Weights of a small transformer language model.
Size: 9 layers, MLP 1280 quick GELU.
Architecture: rotary positions, no biases in attention or MLP, untied embeddings.
Each number is 128 + 24 x the weight over the matrix's rms, rounded and kept within 0 to 255. Layers, rows and columns count from 0. Numbers have three digits each.

# o: layer 5 attention output (transposed), 320x320, rms 0.0352, rows 41-54,104-118,168-181,232-245,296-309, columns 0-159
# v: layer 5 attention value, 64x320, rms 0.0306, rows 41-54, columns 0-159
o104:147144109122079131093154083145131077119144121125108112138155159132166140152111117104136151102141152139160097087157129124136103174129166124172153123109131156114109142141095137129156087099159136111104136140161152098136119111134163131185175132110092111135185172142112134107157122109150095137109115146115155104110079154099118152133096196129184143153134070089180103106153131121142103162092155116162127147085122158152136135155119123136106100136104105104117120140086131161131161076114106
o168:119123123123120131110132163124133138121138118118135091129145120115146121137140125103139143154088127135126111132107140151129058137126134112122122097122139121146134128128117142138104121171108119132090120120139149117132122119112100116161162108133104114123173131109111142153118125152135128152163143138137121120131144146121081131162146134099144134115154121137159151116131119094149131144124125170117127126136092138118128088112135131175125107147123164107122130107134126120110117147108135
o232:100090083149131132113136150103131170135162120105131103150133141135126140124143160083118131178065140118114111134117153121140000134123135107124130101134138130126142103118128124176112099189095147134130093120107148113107135134133117092161162116132114097107148123093116152168145112189162168128143101126148119140105133151157098122150140097105150119109150113129145159111117130100146122125147133157117115130155108124125112024109125131169135108144117163101115121100159135098091122143127109
o296:118151117135121107137163105144110141137114131133114078101150117079136147097092090137134168118129135152124126083148133056155126161177149127120129121107141122125117146161158157159128168148224152097086114170113114117147159132083156144136146132112140086146161121106164153159139103064131113158100074143181144083137121171097090159164127174081117131127123134128154085120101125156142130158105143108157075131129124149163090144158133098145148106113122137137128157084122162122129166138128123
v41:110105154138097132112158148153120132098094123101142144137131118164145148157137147097126140155180134088096143193126130126120115154174117149144138134119090158128128135126118177108133118136135105162134135140154115144112126135136063144092088111113160124166137108125152135111141100114062118124151172169139118134102110087125135110088139140080132121103126154146089134138120123099163125134111107166169101146159076141156157154116149113113149134098131091183149159139134133115138168145150156
o41:095143091142190108131071088162095127146139093146151135137119162136113144107158120151147126146080132116164092133131158119145117142134118097138124134152132165078121118150125130128142066169102162136122117127144142117129132124100124197122148115152122127131182109130118059150085134110158119119114142153105085156153135139122111116114165122098108113109132109155114134129135124094103115140120147124123115161089145096163101127137157132155080115151140162131154130083117072117118095109117103
o105:105133116101107183168097150107140179101114100117173125128156124160119133139147106116122141138145115110134167109100124098096102078139134129120113155111130101090096138124138140130132143129098095112117131097117127143108155149120144140092104082144157154139098134112115124113085145168084135118121125092126113139094113178120101078100139067143132140093124161102121115149141141098128134091134127085108156132174162116112155125165128193107120122141138161122168107153105114079120121102148127
o169:138125122125133105156113128145128152150138099131131119125125112129143128133139136127139127108086141117144104149103153140116128147115110134088083118127121105107157088100155141132103097141114107093132139148157136119124126112169143146127111114134132123136121129115119132182150137088161117116156137138120112143105151147121117097158143121126133110099111106169114131141124103129119131159124123110161084131133077113147166141123136147138109161158113146124097127148113134136160126137146133
o233:154136125132157126173103126112130123153136082123149131117119138101125149113118111142102148084111139122140128158118180160100111151125102114070075138125165124120146094118136132126081070158129112113129106159147118110169137128185133130144142112141146127132103129146097101219166125112195127135154119122132126143097179153113132142163161114113130141106131090184124150135147101114085099164141158087146095102096110110157146109110120124123122150162120141164085113161129119138200116149136124
o297:134155101138091128106139094135115170108153091141125087128129124115142113119133134119147146162124126115155135127144126103170126087134120119148165132110132119093105102125136100136143151151111175113100147136123092126100130134127143084104134092143116164133120142089200106144162088084086134115107127080117145147120107185097123115155131115136083143132059142137146101131144096178105108088174094175106165148157149133173142115147151149110110130126153132136060099140138113101117131142137092
v42:122142131145085140173140133174090156124117161048168175144143107113123119130135165106157117109120136118082145101137131151133118123135156119116144133109133125093166105107112125114077140119134127081121086158163179134108142108109175136136140135082082080158136111140174183145123166131140129126130132150115143094067124109074176100157155131129095148107142130086119118128083104123113166114129118132132123162165103121123088110120165109128127092170122161120113102105124155121117099121153100
o42:086130157133143121123151141089162135116098128127165087130103125132131130092157179105135146154124126129151178139169135133106106118118134133109089110134154129140095139111127138123142111139113120142159133109111125142136145142090104185137119147112117141138149110126114109170141093086122143121179147133182107161144097155111109128110151099140136121113133104164121128092151118121125128117151106151135095171111119095143115166160110134137102158125139126135132128104135107120155140125109097
o106:126114130137089146126159087088108108139114160082101103138124139172118139154106169087130119150140139146178168121131127106153142166134136134150132177139162129176063141108094084100111115122119134131180114127128188152137127115158139182084167092065126121110164148148130067112126124110155097111168139139205139145134159140145133131176148126108129110146150146114189123129138166112118099151125141107116173121131172126115114150158117132113111113159126124097144142165115112164116101118120118
o170:104142137107130112120123172107141134127104131157125096148122122116145181139095156101137145137119132127160146127153135141115101100084134137120103127111137110118077111134136100126146148101123128141115140101157100121155124130112131143167121119127140107104142125107114162158153119124139129169149155123166125124128131128117127139141116123149147121100085111154170134116111102130145119125150122136139111130130131118141139155145102148145142150142118134146114125111142137137101125143127118
o234:084146135106119130115166179129168124108093118135120120150146111134127204115110135107127144134112149151159175135161147129132122078075122145102082141118136092151026123112134114117126149098134112180128154095135097143165141134102125168163136131118128109123155119125090156179167120113152140174164200145164117129149096151125139156174127134120153132115080065141158133108098093153138113088158121141166095127104157096120157130120104142141141142149137137175112125095146128117122151162133098
o298:118143133125125149061122144102127105130161106097118137113127172156152138184132137123118150131145128169124120106159105159107136183116145117121123111146100135151133139117126131085120140145156081094125140162172146127099092127152109109096186143127145144147139127139090119120083169143144087098163118158152172193126130125158163104115123125154133123183128163141116171136170192090128121160105135129144138133131159122137104139100143160138173142160120094127147153169149127119117088141147138
v43:130128132151145126079133149125139109115169095169117062153148144143155154154115084095121120135137116119118112190131143166131156094176187181106152135083122174094132116121147113143153171119134099165137124061056155097144144174150160131121160074106118126146154110048146101121137144100105190111093157141116129123113099143130138093110118119086141105145138115075150163162130168125123142161145125112087132123156138162156133126108152136116154099116224123145194121121090076136131119134106130
o43:145150187128141063173141076142104087160193150099120142118133163132106114064125170162082133173098130157118114109131145116107171103142104129156117134100086115118163117125111131113110095097078189103175199131194101128124147148074159145111116111129132092116105098134094136115096154114117147184124120115130137141096150142118111184100130099147108101127168133148154136152095120121171114144104147145155082141107128117110127098124163107110089112176109125146097142151137103092128166135141107
o107:113080132116146141155071078082139140142124163177162110142105155145084134122122133165143104158102063137141140128160152108131121128132049102149158137137113085054150142146050137115124153100115145127153129145145131127113103141154125129136099110127107172126129113067143098174121102165106172158165101112156110127125178091090127104114128084140117094085127150074138123117126076104099097140149127099154159139138108107110145132178118183141143141099109123116129108117139118143166131152132158
o171:126129141139107135122125094133136111143114151122141136144098107144131129134154133118136124123041125119114164136089127144136171138141099116106093118119100109109152104137154125132123139092106126123117140132176145130106107159110116144133112121129140117137117130105129138132104167078101151126138113132111166136104159103112143126132118124137122103133124150133083128165130117122142115125124114151137158091123121077122158149107152083124096120134138110120115151155115141120107109107148141
o235:151134134141111129115129076127158124165111145102136145123084095134143136144161137133132134113000142096100154117095115175119184158143103123119073127106116113124189106151137152125097106078118128154107137104201157097120085174127080139128107140146133109119115141136139144147103196103083162137132097104146175149114152080117152124125119120159128129120143159168119121148122112115133151125139111168111189071104121111109181171140160054096110128135113122159109160159100157146107136111151151
o299:124114122127159132136121113085134096115125110181132118161097125089105113059105125148137125194116106110167179163144138127148089087160101124094176126139179096080142109141128151162175132112131136146119148142093142137135151099168083117102079094122100175130095121119185139144085076159127151169158078080133097115141158137106189114174127087175119097063117150138107081133122100134131102141169088135139142124157074130127144125125120118156126131096137119111135115097108096097115153170163098
v44:124133129161122152121098114122125144125158112105102106141174072141127179145105100089136136128118155078106127131090131135100154139131150107147146178128110130141136123113148105074159154148137135097148126129101117136139100071119137128128121107098135156106084157122142096134141175126120130130142152132138111136151146163099153140139128151128119117113087140111135148128080119121095134121103149083107108143129109097096137100147134154156129119111131126077149075115104095136116118154128135
o44:141134126144139112138150116150093125128068131128145136088136144129126103115120152151127102140086133153096124108146130111083152138130124144162097127129159163102082083122110123147127129114127149141098126134131142120118152153209114158173093136144091125119113118154131143075104125132167131112121131122121155118144111121128092115140097116127140126149156131137100132149129126112120138144137146118118126170094171099133121108156114125119140143115149131106097156116109169143153164114129092
o108:116095097095131090113114126147111143127150175137173122115090141122181042128157158134155106089151152170120096134142084111141116138124103166108160104131168116127141168120107148150073123106113156139135120113149124110147094140092149130155156155096110130160173123125087123125153110130120106183133164083165162211126148118104102111104095141156137134150169153105075117112182113154097140163151131051165138136131146175123146119115101100166125102130139117130093076139137194109115112109133105
o172:142129146122142142128122160143121145133127121138139151176121124136130087100109145134109131135051115142113111145141118165121134129140175103121117133137113128144114163126158146146104123111131151134125123117089152140125132133172070125150115146134096120121126121128156163122164117122124136108118160126107125115132135143119123111133134119128124109138130118129108123122117129135146124114126111121137134129141134099127130145144108144134126129116149111140129134123136125134132137154140171
o236:143130124138159125116153184150124170157121149142130156150133145158145132100114139125121131153045125148103091135114126127124115129145172110141120141160112159124120154130164108131140128089141170126117121120081163138114136118168063128161118167133075107112119100138158168118178122135145136097139156134120123123131119147141144124124129127125128112138122084176117147157117096133149120109149090092126202132144130109156113140171106135127135111120136144142133136121152126141118121141145126
o300:158130092139147108161124105127161134099112127177141169128099153088155147070057104131150141120114099143112056144136095132170123119110078126103085104121165122111140170144116113178141116110143087149157133089130086067132078146103150123174121118128110129130121113132110144146155107173128130135105114097119126117173124119135121129110106147137104131117164184122083135124139149106113089144139116097145104126109146161132125096140124089147124124098134151134091122117084148111118142127141129
v45:150166168112130117151192117098150122137134185141143108130086091120133134096103138183129148099094171114153118138162116140096126135139104101136179132144082120128160123147137065129067112156114107142103137123114126152124159129107128146127128096135077109122132137152177085129128182142141125133124079147167148090117134148087150118151144135140128092124104148135114106126137113125126093114125125091140104122143148163191096114121139121129087141139147153065075128140118153135125119113164118
o45:130097170079154115147119112156115176129161154139107109113157146094136108090149132127106120158182099129105119117130119096117122155149103123131119128120148148114117153105144114148137126154128153085102159170133106114110159114129080080105140078113131111122137125105116078165137087129138141102093126103145105136112178131143129130121139114122140148128135142122138151107126121102118141120109162169123090133123153124119115084082162131123118111164119125158155105144149173140109110102105093
o109:117091117127139146125134118176154141090095105098056128141080151138164135078097145138131107177134083135122077105107104148163137105139121108107112122192145138168162139133101157121163099130148102120161097148143130123133124144145145084145126129117107080124152091098163170144171102130135109137177152135089153134115152144152133132120178119132145132125104126099107178084101097107117139140129077122091134121139115079078130066162094086142136147136198155117113107123104098099113135141119145
o173:137113126115134133151090145129119165135147130133149097126134121107127158137111120106131133112193112131123120145147117073112123130128126125112157129110140153114105141125117127155142132147137130141143145128154119136129128142140116093111115142119160125126107104113147131127114112167141122113099126131141094125108138134132142125138091085153134138122084102119098119134116126157124129118110130106114084128108136100115127125126142159105130137148129109136121129084133125130111110121113127
o237:139118145131144121142127169161131129125132121154141112130149112119117120122121106119138153090255120158118117149149119086086129128132131116130168140108153137109089136132111118119134128164157117143140150150189110120143139145087126084084113112116150150168112103113124116123107132150156134133098159137136058121101127161114150153149098129139125143124085114130089114108115114158142119121120150112143092154118151105124139122097129154115098141168126088147144129118108125128136118127130127
o301:172084108132136144131160127153144096091162121091133200165138130177169132170147146128138111118117126127110127154150084169133150111077110177089104102173114144176111189119131151130124111118098121133171126121162096104102071087159169155145114134095113099134106091195065112118139175150136128105161135129087167149133101088189161088093111139105143105136147120094097158127128108111119136137126152125104147126115083118111125095112119121125151116115145100086133128125080126091079100129099180
v46:135115127113088108144129138126137110121188108141116136118120119158087130127088151101167149142156129161120139129097114097095148106168128138095110129093091136130166133125116138110104089119139143108142099108144123120124103146107083162150130114089120152136085121135154165156128119127061117161109133144116125164153195128133142141132104112092133130136146101149120125151149116115127173139135079127168104153139134100137173139135112135113111145147136088134101134112111137126117145121155134
o46:117136142142147159126131174108122152139100136110114114112123147113123127127127077133125157106135146136103069144122132099133076117106118145106119112155157092136135111071137121103111109184124150164148178126125122131146156100124144080187168143138157140149134085101137136120148138134131142119157124128117106166142116118126130141143149180108164132127121120183157164110121124167142117110134113132099150133127129162159114133138160145132100132121151133136142171105151135122141126178100128
o110:133151135164107120140122124081152125135137134119123102114119104158168106123162114096157113154095115124119182134154110108149180102127106109138109113134137192076107127179145158128140127156135188156156107146128120150146087113118136128150132124136110145120170171061140131121141133127101101117141115114172133137120164126123173143106106131164145077070064119080118164091120101115100105111120147165186133166156119128160135104088121124157102120087125089100103132120117125119127107105094110
o174:118109147110105134130132146143132111129116135118108102112153147171139101102159136151142142130149145147135113110137112136128065146133131126128127145141166118132158127104088119081102112152073127089120133140136099141138147135170157145143120076131129118167155102136136126086088120108126146158132134122154127137115127130133138105135128137136135155141148151148122153103114153100101132143097138156101118161103110147138107130137133137159131144097104147102153119127134126130154115117127119
o238:111121127120143148113149159123125106120113151123138136120117168134126095111117126134118116105163141137136123112159121153102045168124125134124107124174145125142158100088129097093077118173077147080158118166129112121142136105221192113151116101161138115165128084140147169119105114093123133136160087088138124161097143153123141094147153113125123138143160111155117146124147124125132124134132160127106121186105117130145087146134156171145134129104132125106127112098144111134176138139161135
o302:077141117140107176139105114142146168101129104082120104126079143131166153134148139094158111121088146100139109104136137115170136085088151076164136154138128151098075117127140099146146117131121133132108177111098149154067115131115141129110131121116107154147159167063160113097131109158104108137165154156148124155135129114168121113103118153167147156173078165102102154106182111143049119147157130122108155158117152129164103120101129125155102142138138138171087060174143131155149120136143157
v47:127112160113167102124129147153099106132115117087161145132138099171114111140148175113133108133136110122108121110129134162123145115137104149084098108116142161122120140143169099144142147121143144124123094112138160155147110161093174156114112118112125140165139146163141137151153117107092111130161164180104126145128121113134138129133134128146110122150111119117121131164156109148152092144131137133122119082148077080106122132129093109142155180093116135116107133148109173109115108129134129
o47:117145100140138144155100093108130118147091145113134114151160147094132084129127114107145143141187156116153121162138129120146056104137106133103138088128143110135097110134131134113124082157126147126158174144095169121116138129128178145060133122136110131081140111129163146120110131144128131159184080137140170154172086084082092134059139096116127124114143098106133128166112171084106113091140109148121122175108128137182135189153102170125101104120131143128136110127116111127103155134120117
o111:105108120138096119130129138102127137100145158120185117092093138135123112189119155096128137105148118136113162150134125100125140150123087145190157117134141129134091130156087115134119140107104146149118149115119149161105097157128129129107170120112171163140142135135134114096120086094132108136130129083130103153131136108096148143156107089103103108135119136116103142104173118166104124150102138103149097121174146160155082164111128087170096100116110128115091118150145130136114087105110139
o175:148170102134127133117120109163143120139129117145103105105126119110143106147127128127155146180164112137151131124147131130145082108139112142136129113123142141136092154108110144135155079146132095135123105121118162127129124122128147164101159112170091115112172159134106116152097114156134124153117137132162132108148127139134145142106105106137132147141143089128155131115116134109132146105138119124136116155103137152144132112103129152098150116133125173127118129108145142142099148135153126
o239:119178066151136118130123092151175114110150118135082111133135138083126130157125113097141155167160122143129174129157138103146061106147114133128126081122138148161064140095127134129122070127151093134156144131129160128134130119125133163083154140159092129123136159124110137108108107153123134156123131124135122113162117125128151147132080085110153136129160084088182139138097149105128113115158130157155095148095162109116099097117131154107135133109106158148120113117130119131056155120141111
o303:114113124131136125123141105138118117104146117114148105162089144089127133110082105103139099158130096137095144150110151056131124154151120111190148109083161104085138108166122112155133132127151144123158134116115112130159105145126133079172137092143157157154155131106131131136141102149092130186101156114130133145131119148087069161133136129127075116132118165123127143065125122191096127182157084073124093134176120141120103127162143082196073100106110124134078110116127152159139126149117135
v48:125144122106100108131142142110162164143137128145131154149128130095120108110094125114091142195143120115124120081056135146066122100129171163088105126126135142115127119078130107157123079089118190073108090136113119152114141101122109091115150149123159138092147062144076168136128116134133126124115122163137092149110134125117084089114150129116130132094148098153104140110157094102120116065146102061155133128107108105097172112107155120129155137153166156143120090143122118139098112113126136
o48:137120116166116133091124128141095143106105079091101151131121115128163092124090098137128130099208145090148111109165130121147101161090158125115130135135120106164103154127128133131114122138128120149143147148123137130094134091121119118151169145140123101137102187148149124151146141099141128124129145097106147129152131134117082094057148120143125144158101153074177154086139107192088119127108138116129063126111118177143099116110122125145113137091170115115133120090116141133137130164089159
o112:189105171136105131107078134109126106108088141125137165135126121148104123107143115151115134138129084115097144128107120131145153070158123122164108158145120147048119134120126113095138104113087143146109173165137133158133140140118141121112154127142152138086130165082134144104061072173101106137091145144148135124077186115106132172097093108107171123115158146089086143212120118103120124095180126166119136150140143104108114164124117144146128153111062122132171180172151095126170106112122115
o176:103125087136124122149151077137112085124104099127122108144134132161107131109153117154122143127113149109142125109169119142127119147155113121115114112136130130110120130164162131088115139123134117140155150166142108139119113138126138132108075119134112123143115138136128145085078124107172151136143128134118131127179161136085106091100140133129130117142136116127112107115130110138108129130131138150123076146108116089114121146117092119148101150091162137089133137145109158105140106129149151
o240:101111085134117140119177126146131104117131114116143115144104151147117147118129128138124134110098167121138111121175089140134121182165127084112119087138107140092118133158101146107104181132110091165161124156122138126103130122144142090098094153147099107149121096140111175060077135124162152127143156116104108121169149149061089105081127136162127141136127088111125078090138114163121135162131145147157100166106144059122124184146083134131092143134170121103125114117127178110135111137170178
o304:131109082155103131117125144153158149085184149115130136139141180142144158166148158131143117108085148111113127151122145144114144112116110134147125100165119135153117122121129142113138148144104148121099169118166064096137136135125142164104199136121152119107129107159121069117167144107160132143141148175094150120132126088148135141142138148112100128164098176090141123183171134142093112116114146158109125149095132141130109110118096153145134135159129131172077133121140106144110124132124158
v49:143139139115107144091125123105128143130150101127117121113166132132132108097102130110132122117142121127131147128123163115154124120127093101115146135148111176113139133117131152106131153136140123140112114133166185135122069134101125124126104109190082099132067101137147140161082118131135123119127142121106175156100168145164133181115133164108155098094124104146126107109123141128144121076137090147127167158103128132142085121110108142105123128138136137140104111135103137125123128120141101
o49:127123081155134145118096156171078112131146118141116159148103106142144142143069113166119142089152117158094122122131118126137065136127132110117144142142101161154125111136129136137117118149097116113144087084161152152135168104110107106137141153129143129135147147142112133123118114152139109072142101120115103176132153172125122082114127117128148143169109075167093120118124115133095124152154145085166135138141134107166069111156098166158127129124140112137156128129137080143170165155172119
o113:113106141129119070135136127120141129156165111131130115134133145147142150122128100131125119163130106119126178102144103115128134143163101111128128114113115137093144141194124099133103107143131140161154110135135120125151151148149129092113127144149086136134117133102141126181135136093081114115147128131121148097112134142129172153080127127145120087105125128139158153118128152112153133096134091157127130115152100125173136141133187118121129195137124113152103117125147133105158158151064118
o177:111120137123148141116136099144104118133129137130149091164128139129097129117112138120119111087145126128101123136107141107086146109112108123123131126118112148122119151145122129162123134075103147110121127125137123150149147120093126106137110132103163137128156110140142167082135132123111133145136111092107126170127111131131140127127124126144131117134120129135124108139131141158135116118124115103121128145155118105156106093167147187128147143110112127141136141131127091131113131116140113
o241:146126138113180126140120112152083101125112122124133114128115114127091125119089112152120124099190093129108116115103146155091194099120135134125120168149080132113132156149122103115124139089139146090134084117166096148177115070061114093118135107091154114164144142133113144100120133126123103164145122112099150173129121184131167101106151145185125116152112095150115101140136127150130117114116112077120150148170118108111097081148145223125166135102120137137113135138115036143135158134130111
o305:123152164148097135104106098111168113164116147104131154111110157135147141129155145113142133088136123126151116093137083154135151158079131118152130164101094111125085144102117149136114117098114114134112111104090147106116121156141118132137145119122140122153159149106122100112131120126122101086146128127130125103160120131112159129118101113113122121142118175145121166139140151103108089085142141144149118132122153157156143124129132125110132162143164141149154133123126143126142129111118151
v50:171096101092107132097114129136157129104170147147151166153185160117143128155137105120167107152138126101162108133135155174123123140115150067130078121154131168131089162097104171141146127100102079127101142170092135142117149127123164137139112139103139129105141158099113134142153113130147133127107148108090098147113189124119171120100112122130130138129095082125128115137104112124136096146080145105129122149147151128156124155124138130101149114097171117178139152125098142159152118120124139
o50:118145130154092123130113044156074089123101162090111156112118149128140153132070094175124153125094118145134127125154121129130131113125112122152119162123151119131058147105117118122103143062151139095148157126156105143093121137137123149175105131086140131148124157124174093087117144121163132123125104127102135098151124152113141132168117107106164123119134141066137148148116109131123127149106149148166132100148144139118101096163162123162094149146134120098147123126118092124128177126133119
o114:112128142140126103129117107131121149123126129110097124099132109133121097134139149151083114168083101145152100103152152132072208153132114125172123097117125158089103138134141151107135127116114186150084149158119103198111119131111073152118112106133159163114133147100090096106117127168091143159138139156164115121126142127055160138115095114138149113096116131094131092158124084091124126119128137120093097183126127149154141182098110134110155134136140107114115121155138128119175104129142150
o178:123117125142129122114123087149088124127127119126112122132134139141118123113119129140137124084111115140119136096133139124137137122130155105135122136119112103097089116108134127125101136072090140112117141137142129131100134134167141147101123133121126120121121168142129096072141103124135134127110150157100124113149124147134142096154149134122139133131137140122106157150122111130124128144122154157116134134151119115147127125168133143148106141117137122100143103136121128141142144123122118
o242:123147134153124138131125069123112123117136135146116125128133142153139139135107122152129106106069113133099137119140145121154137120160116112136082145118115115069055135128113128160088103067086161111116135114117159125126110140197124154127116153136103122109133185130143124047154089122115135130112111144080146081157130122129134087163170148124125146120127115096147155159122114129133153147149155159112127112154120103149119127213133126160100136115138137111117117121140131122144150121093134
o306:124132118125143129145109121130105105168139122132121128118134123119127127142104179144096143155131089142121108147074124141130122146146109158126123102158131119119138122142139146117151146142168150158120119122124128101132143163096103125078147138150139125143122093117105126181158151142144122151149157119153158143125117104133138151120142124168116125094136116129166106141117102130123149139120137082143131115142092154126111088108119147130150129116142116090111131125098133117120152143113127
v51:140144132116118108132135109163124144100091115140108159148078089117113143151162116099132097127158101110107170109087124096133136136146161087151139151155141102093113123108127083136086123128119108106140155100132106138152151141088129125145097131109125137163089151103083116119122172179164113126165139130146138108150168114129154123120134123107092088155133122100122111109103133115105185188136124171071122102110111080168122107133108136106141125111154088117129139135081152152117123130112145
o51:115121182122139095126140112130119125144156113152121132119170156128122150127152126150156122151110135187119132115158133119113153113146110131130139131114104123101098167112129122150141138129147159115135198147164093126170124115071111123204139124128114138130125123117152121048096073146147150150117125148146118137134141117125094161116123144130151128108130073146131169152106089126137116133115157127140141132116157105107084155167144127129102134131104157139097147114156113123118158120125101
o115:098130149146174161111129101133122101142097144113109106135116140147136091085153127116093109132144126134166133125140100127125109164150148141134103119116139094159125159108069155129126108110149082082140142130152163117131166148129116149121121114122132122110141136153148116081124096135162077124166129114123104140130108140118116108108126125133161175113127159124127134115173100106119118159141072085128142120145171140134155136159144132151112118144152147110147113160146164125130086135128103
o179:140114171123156100098144164123122140111148149106131172123136129143149139129132142136155125140117117147169135103144127161110078116135121124127099166154142107121127109137125118171110119120144149082114145147130138113125127124131108124191105103158108136142109157133132127127116111137116153160144143112140136099132167133133115142153174138118130145119130119140140141116140122100118112125114159095146136122131105112140122158131151142132130124113126113137110123109121138132104101132149128
o243:154120167136159121089165169145127128125187141090135200122145127154147142116116143162155113122111117170155136108139143152076044106128105130133108205152148135135142128147136132166135108078139204084117146175135145119126140123141124114204090092139112144126134132146149103141128118123116169161115112094128136109105166116127112178143171129087166137118121098172134162113128091115134106105135178057144143101150109152144109147124152114125139108088142115118115147105121182126121101126157130
o307:099097060128126137140098109164138127125142133155126126163105162126123123120119191122114115195103137127152113160114101150128156097130120143150169086142185120159123144152129161127150132145124099118126168106152143114128109129127172126072181081091087126129078143199151143133166113111146107146191177148122128156146099112140170101129156127178097145104103156118130136147140109146113141123147097081097136121137148144136135132148166119155107125154134103143115135150147135116101121148142113
v52:109136088119112131105170116141154127146135074154176120117121102119117159117079120091115169131163109174158120108148129153098088121121141167101151136112130175084174123142108112126117143152140175135128124147113124110133146111186126127132126120136102127128110170110139111110156118161114092130152090130112161151151166172138109101172109163156147148120134134123132135211092139138091189125171098139144174138133184121134131139131141129073082108151093133140188113123125180135130138123116126
o52:157114166141119114122169120136158144123137154121115096117120097143127148124189128121153170082067129134119134140137133119070142110116155140104127105135136098121140151134157107128093116148083125157107145143120133124122121130126122030129159138131157151122154130107131103155105129144143144108141149152162121150109113129127139131099137141119151121104111110116128127108139099178177110116116123105117118126134145122096151033094153107108172139145100160192118123123145128114137120133151115
o116:092118152128116083152091077089134105142082115121056160150093138107169180090113121149136086139121085146153078137149137152140145115106157096105138134162130136101173140169133167129156118090097138098149086141143109082145141148153109100129106102121135097101106140099132154158153136138102111131166155113118095075142166130101134103110136142134158069135099105118159128102109063109077095162131136126110109161134107090095169108148118124116115116121128122108136110068119025122107138162078128
o180:115119089121115141101139158113134148106081158147111107120141107141118146141135133129132122113147138124118137099154129122082122095119136128122160132152146131146122146138131080121122139102097158124116113147105111151149128140124140072170113091109167141119150107132136111103089160131143130134152130158138122110118121165136130111161137147117138131152130108093126110142131125125110125105104151163120115126127134155134149027106135111125189134173121144128131124123099138112135127132125126
o244:086123123122113135090137137151106128117088154108109112124123101136138104117118151129131148127165134110130150093185147111057092107097134136158166120145134106150115127112130094137087127136107146132111097155091092129110116144135197045212126123115173126109140125099186097088073151121144144110127128171145135138094111155145145103159143127115126120152148104060089122138119127173115110108099160135128087110136145143135143000082145146123195141156146141139125133103118121102156151146130126
o308:076103139085132114124061140144188188113139116129134188157104150123148150090163118153158084127123082096125103181140128157153105102099125083090139138152112123113126162138117150156150105079126114140140119121139131097123148144134095133106100143118132149144137133084127126112152109167106171120118128087087101118154166087144147082106111185142140055154153146098092132118181135155103098126155084128133156122099089159125170145088123159122112146128146129150101099063098073139117104118125167
v53:162139104165136126129141150137124141099167159153099137100107168118102146134141154153135153124155139141151177170104130101125096150105178148120168122098146108134150145141067163118113098122141170156174153121125075112137138125092119128129121154099147106130122154109129086145120151163142106137148118136176089109124107139132153124115106132102135131108114135126127139141127117145147157152103120111128121129124123096133127122171118133153078091107092126134085131153130137136113157151139133
o53:123103103129149130088150106125129103185071136131138115148098146110129102104162128113126124137069120110078118089111095109108095150134167108135119080135093146076155146132125137118111133134090124107137086124124129107162134143175125105092114129138099128098145115104124144078058106127146157140102127107132122147148148139156098116135120119098127144109125136104123101120152134083120137149143084120140159184142141036143133102147157142132164138168119148122107132083150090143122123124132140
o117:149142131112123116154164120135099115134108148140120159122162135113158128137148133141135131132112182120128141115133110160155084106109124173084137155104123107155149140083168132174134133160127115122087158163166121099148179133123127153087097181121093106163107128118114141111147146107130103121123094127114152120134119139094121094152139133152156168122125132164091093159150157155141150139137127145123135114105139129125167132124104119115124129174135136156155105153115162078107147152116133
o181:121123110120120117159145138115108140135127116151138129158118135093116109149140149135124130130101148136116103128118116153149149126147149104111120117145106160124155160124121118155096122118115155078146106102107123122120137141129124125127132131142120131141137136126150146124148105137147108132096136122107107123110120166145127098128152110139127117158137090108157131117128124141145138114114117118129124136171109130129123135106132145133121119145131141131128147120149099124116165159134125
o245:096115118112141109147169162118116160160141134133141131138122142098104117109125133128124140141114151158105091123114124132140132153135133111126140131148095162096232130095122093139100116144119171054176091122102109129099136118122137113149134106125144119134114117126133143129135111147141111116125112093127105148104137178167142107144159118148126123162123096133145150128136131157134106111127124095138158144203124142166102150096146140107144126188112158149142130120166043123120136146147098
o309:140119120157123151177132139157110138074143145134156159131119122103162172126131123103131154157096181095104139155131161133092130107125114150122070085132164132137120120141135088119139142141112089159160164091170080099121104107132118154156103142121108120101126119131135126137133189132146157137159112144125134068153129104117126140144116140107114198104126144082086124125119106143099099130082123137098126138082123103108132144113107106126148129125159155145109133128098132136106138126100143
v54:144142094122162132125137151109149082126108113109118129125082124135154095119125074148113106102186154087138096126107133129088078139128106178121125112108124170094106127163136099110124122104080102111148156143099079162132147153171135079113080149080096131151084138108115097119112152154116083121118096136156134125139138121070126173188152132110139132113133158135113154103127125141127103147147127116093113120131157124100158126103083177121115125119161145159134135119118116170104116135152112
o54:161133152111152133134112104119131143158163140117115132133116133104164134129128116147138126138127133116111129111121122119126172151131112091104103113148075094091120151108123151107110120100116138119123115137119158134119113112094123133040115121147073084097107156145118130116125110148145108172089126121087152128142159138157129133080117098123116161091113113091147114140090138143136131139113129074126108147121123118129161121128119087097165112143131104118122097128172126150167098111116098
o118:131119120144150109124097141138089094142155164111146149109082124142134123181138147092115099093119118162127145119142151133133101155120151191140143123120098128150157115076095169121148114111085166121115130113162166129145098103124117163190185113121122114078114147176087148143121131087137161153153131117082158112097101114057137123106074075131154168120120126129175082101137065158128138160121101121111140108144127117097112109131128132125098101107139149052144095134134154154158156143139088